Weights of a small GPT-style language model, trained from scratch on English Wikipedia.
Size: 12 layers, 2 heads of 64, 4.49M parameters.
Architecture: learned positions, no biases in attention or MLP.
Training: a variant of SOAP for these matrices, 117M tokens.
Each number is 128 + 24 x the weight over the matrix's rms, rounded and kept within 0 to 255. Layers, rows and columns count from 0.

# layer 7 attention value, 128x128, rms 0.0418, rows 109-127, columns 0-127
[[123 129 106 123 132 115 109 151 161 154 141  94 142 144 156 138 121 129 116 115  79 153  99 102 148 103 136 110  88 118 166 114 144 150 171 146 150  88 137 126 148  97 109 101 148 143 137 138 130 160 138 103 115 122 109 124 168 108 104 134 156 105 126 113 147 105 116 108 133 119 138 114 140 139 143 142 165 129 101 119 118 116 147 131 119 156  97 143 131 153 152 111 132 105  98 152 163 147 162 138 130 128 149 142 159 134 121 157  89 106 143 135 126  67 109  90 130 145 124 120 108 131 135 150 115 138 119 136]
 [ 93 134 122  88 103 100 128 146 128 168 112 128 117 135 146 114 113 127 120 140 144 128 155 131 138 133 128 100 150 141 110  81 190 114 119 166 146 132 101 126  90 160 135 116 122 141 105 140 116 103 153 124 127 137 128 137 110 105 104 144 124  99 114 130 127 159 133 143 123 124 120 142 121 139 121 112 140  96 135 154 168 117 115 127 110 168 109 151 135 146 129 161 141 114 104 139 139 142 124 138 173 110 124 134  94 123  83 104 123 168 113 125 137 104 114 119 117 140 115 172 145 153 124 119 108 141 139  93]
 [151 144 138 126 113 148 129 153 129 115 112 121 150 133 154 174 131 136 136 144 135 147  97 118  95 147 129 105 115 109 147  91 158 163 103 119 126 123 132 120 122 150 133 138 121 168 164 147 131 101 163 101 119 147 159 154 108 156 139 123  81 114 157 114 131 142  85 134 129 178 147 129 129 111 105 115 132 114 171  93 145 121 138 132 105 117 111 109 142 117 154 156 135  79 100 121 122 141 139 147 116  84 163 127 133 132 142 121 128 137 130 138 109 115  64 111 140 124 123 104 117 166 120 118 136 114 106 114]
 [133 129 133 109 130 131 124 110 136 113 160 116 141 146 137 127 134 145 140 121 110 161 132 143 108 125 169 132 111 110 122 122 161 115 120 136 139 153 130 158 105 119  85 105 149 126 186 126 139 118 131 127 118 131 154 144 114 142 119 112  91  98 135 135 116 135 145 161 153 135 147 128 116 135 127 132 105 140 123 112 121 120 134 117 142 186 138 125 132 105 128 138 154 175 128 102  84 137 103 124 119 107 116 135 107  89 115 124 120  91 121 140 116 102 140 173  93 125 141 148 133 149 109  99 133 115 130 125]
 [167 136 118 140 156 100  99 114 119 163 120 102 143 147 136 135  94  74 111 183 106 138  77  96 121 105  75 157 120  95 101 138 112 148 112 105 115 188 121 137 124 149 150 169 138 117 131 124 117 123 143 126 122 156 174 124 152 144 173 124  72 128 154 139 142 141 155 121  84 152 149 140 113 109 139 104 137 126 126 132 117 107 135  89 110 159 129 101 127  98 132 195 113 107 154 130 133 103 127 158 114  99 131 121 124 119 120 137 142 130 138  81 154 145 125 161 107 164 110 145 122 126 142 127 145 112 166 129]
 [121 132 156  93  99 145 147 129 126 127 142 121 146  91 128 150 138 145 125 139 143  99 166 124 130 125 114 116 143 152 133 143 134 121 131 134 121 117 122  81 136 128 150 118 102 164 155 123 140 119 142 108 113 169  95 154 118 154 154 142 140 115 151 140 111  88  79 108 135 147 121  89 146 126 120 122 144 121 162 129 135 166 131 155 137 118 133 145 151  62 104 156 114 149 116 132 100 148 100 103 116 158 114 100 157 181 141 119 142 122 137 171 119 129 105 129 132 146 141 109 147 150 143 140 131 126 127 118]
 [141 103 126 109 140 134 135 135 141 105 123  98  94 128 135 139 102 166 101 158 131 117  93 129 131 131 137 132 133 132  96 144 120 144 123 109 149 106 145  97 112 145 111 134 150 115 104 125 148 100 184 139 141  90 109 142  95 143 131  94 156 152 135 134 135 131 129 117 139 120 165 149 136 105 117 156 114 132 121 119 154 145 146 154 113 173 133 131 172 108 116  91 129 103 139 136 111  91 110 148 129 125 129  98 143 118 146 136 130 136 100 130 153 128  92 150  73 148 115 137 111 107 106 125 120 113 113 138]
 [125 179 122 133  92 152 143 117 141 110 126 126 113 187 138  92 112 144 121 105 102 111 156 146 158 128 137 112 149 131  88 143 104 125 123 111 123 117 162 132 157 155  95 133 144 113 118 130 141 153 136 105 148 107  97 123 149  90 154 121 136 169 146 107 136  99 130 102 133 107 155  80 159 144 130 162 141 143 139 131 108 102 133 135 141 116  72 120 110 160 118 100 115 141 141 110 166 138 136 131 134 121 153 105 106 132 149 125 146 115 142 104 166 103 113 122 122 102 109 146 152  82 118 168 130 172 130 141]
 [134 140 141 146 101 139 138 113  91 123  83 175 134 143 143 107 116 187 113 150 145 161 161 165 144 138 146 170 141 119 141 145 141  57 120  89 138 153 129 121 142 138 120 110 126 138 170 133 148 154 107 135 114 137 128 151  85 120 139 133 139 149 161 116 130 146 123 145 133 158 116 166 125 133  98 129 104 194 158 112 126 122 122 143 110  94 121 179 124  88 114 127 103 133 153  84 104 144 111  94 141 129 118 115  97 121 146 106 143 122 132 113 139 187 161 145  86  98  99 144 111 127  96  89 140  88 155 106]
 [122 114 122  90 135 124 134 131 117 130 164 132 121 134  87  79 151 106 169 113 130  85 161 133 141 148 151 147 133  79  98 151 137 117 135  91 128 111 152 110 145 117 142 133 109 117 130 121  89 122 139 108 106 122 124 112 142 147 123  99 116 106 190 152 122 118 135 127 117 125 120 105 171 158 204 110  88 143 159 134 130 123 130 142 145 106 123 160 135 136 122 148 146  89 113 166 140 125 146 127 144 163 132  99 119  85 119 146 124 113 179 148 137 117 118 117  91  80 125 125 135  88 150 135 161 138 161 147]
 [153 150 141  89 189 150 113 115 109 126 155 125 148 130  96 154 136 115 100 139  88  90 111  94 122 152 133 115 164 147 126  97 118 139 123 128 147 141 119 132 123 113  84 155 134 143 148 146 128 132 125 117 134 122 109 141 109 156 169 149 142 138 139 131  85 115 107 136 131 124 130  95  86 100 104 110 168 113 150 155  93 111 121 137 156 150 115  99 188 128 119 113  98 149 106 125  93  74 118 136  83 105 141 161 172 103 120 149 101 138 114  87 124 108 140 110 131 154 145 139 147 150 134 115 127 147 129 105]
 [167 122 110 133 147 165 115 135 133 101 130 111 157 133 103 166 132 175 180 145  76 136 147 145 118 145 130 149 113 161 161 113 129 121 103 114 117 154  98 103 117 101 113 136 151 129 147  75 147  56 138 151 122 153 151 162  83 131 106 121 182 126 176 101 113 110 127 143 138 102 110 135  83 130 138 145 129 136 117 137 142 116 118  89 150 107  98 131 133 140 169 116 134 151 146 102 113 103 129  91 134 152 112 112 135 116 148 104 103 171 161 112 174 136 139 138 152 113  73 101 106  98  82  93 134  87 142 126]
 [144 136 122 119 142 107 126  99  97 121 137 131 127 125 116 146 142 117 152 154 126 149 136 136 131 154  98 137 134 148 132 117 143 160  89 155 137 115 132 125 145 111 110  81 132 156 140 127 152 129 115 166 125 142 109 119 169 131 106 118  97 106 149 113 143 113  83 120 158 115 131 123 133 116 123 118 155 125 127 159 143 150 124 109 110  95 114  95 160 123 126 122 120 137 141 109 107 121 163 130 136 105 121 132 119 134 147 122 111 144 127 111 146 126 115 113 147 117  99 128 131 141 108 149 138  97 110 124]
 [128 132 130 123 121 134 140 105 153 140 155  97 108 117 130  98  66 133 100 176 137 110  86 156 133 133  75 119 148 124 131  85 166 120 153 121 113 175 156  93 119 128 105 147 113 173 115 146 121  81 121 150 133 151 137 148 115 160 126 110 108 125 138 133 113 140 134  89 112 139  99 129 119 110 140 118 121 139 119 157  98 122 164 146 151 126 183 122 157 191 122 117 108  98 133 152 112 107 159 117 141 127  96 135 110 124 110 113 121 116 148 183 142 115 117 114  89 118 113 141  93 128 106 119 154 109 137 131]
 [148 146 149 130 128 182  94 138 128 139 144 123 113 110 129 118  80 132 133 111 137 111  83 142 113 179 146  75 106  99 111 124 126 109 180 134 166 135 134 126 151 123 104 174 122 133 122 148 105 123 127 115 132 156 125 141 144 118 154 110  87 117 131 134 119 106 100 128 142 126 163 147 144 128  98 155 156  98 131  91 116 154 146 131 100 110 114 178 113 117 144 145 128 111 130 131  87 112 124 173 134 105 126 126 125 120 139 110 114 153 117 128  92 139 104 155 122 103 116 159 117 138 123 133 123 121 132 140]
 [108  76 149 126 158 100 176 110 152 152 119 117 125 166 143 120 131  64 142 145 165 138 163  66 136 127 149 116 131 129 104 159 133 134 109 166 134 129 109 146 106 115 136  98 121 174 162 145 131 155 111 132 112 153 185 139 160 150 150 101 125  61 133 121 139 122  97 135 113 135 113 141 150 115 116 105 131 107 149 128 120 140 104  78 116 115 157 132 150 113 147 147 137 139 136 137 164 132 128 154 140 136 128 127 116 129 128 138 136  95 132  93 111 136 128 105 155 156 108 102  62 119 150 148 152 130 131  82]
 [156 154 104  95 144 119 117 107 141 155 161 101 157 135 114 127 192 103 132 129 135 109 142 133  98 119 134 160 148 112 142 145 141 123 104 137 112 126 111 124 130 113 155 152 117 161 154 133 152 124 130 138  81 162 118 154  99 157 114 144 126 144 150  99 177 140 133 139 157 162  83 106 124 142 129 122 130 104 154 142 154  93 135  76 114 120 126 142 157 140 163 117 103 131  87 125 152 129 106 135 106  94  86 146 162 125 130 127 111 120 111 116 144 159 143 121 133 145 105 128 133 131 129 110 144  92  86 134]
 [187 111  96 139 113 104 123 126 138 140 111 102 134 140 172 126 134 126 153 171 127 111  83  96 113  74 136 179 103 131  48  67 100 164 139 110 100 149 124 178 138 113 117 148 130 117 112 100  85 151 113 156 124 151 143 118 139 145  93 110 114 101 128 120 147 128 139  91 113 125  74  84 145 141 132 127 126 125 143 145 122 157 127  92 131 109 178 128 129 159 126 133  81 147 149 112 114 116  93 154 115 111  71 186 121 149 158 139 128 114 119 123 129 113 127 136 162 154 127 113 142 163 171 185 112 185 138  97]
 [126 162 140 151 105 106 115 113 120 146 130 135 117  99 116  89  94 107 121 102 140 129 112 130 128 126 123 140  96 128 144 138 162 158 101 133 148 130 116 112  97 122  90 136 116 141 103 171 130 154  99 129 135 127 108 125 135 155 103 127 110 119  89 128 132 144 113 103 128 122 161 141 131 115  97 122 115 119 139 105 133 150 135 101 139 147 171  96 135 106 123 162 103 131 114 120 111 140 151 145 140 131 110  91  85 131 121 134 159 126 146 144 110 125 133 133 126 124 152 146 120 113 155 143 137 143 169 138]]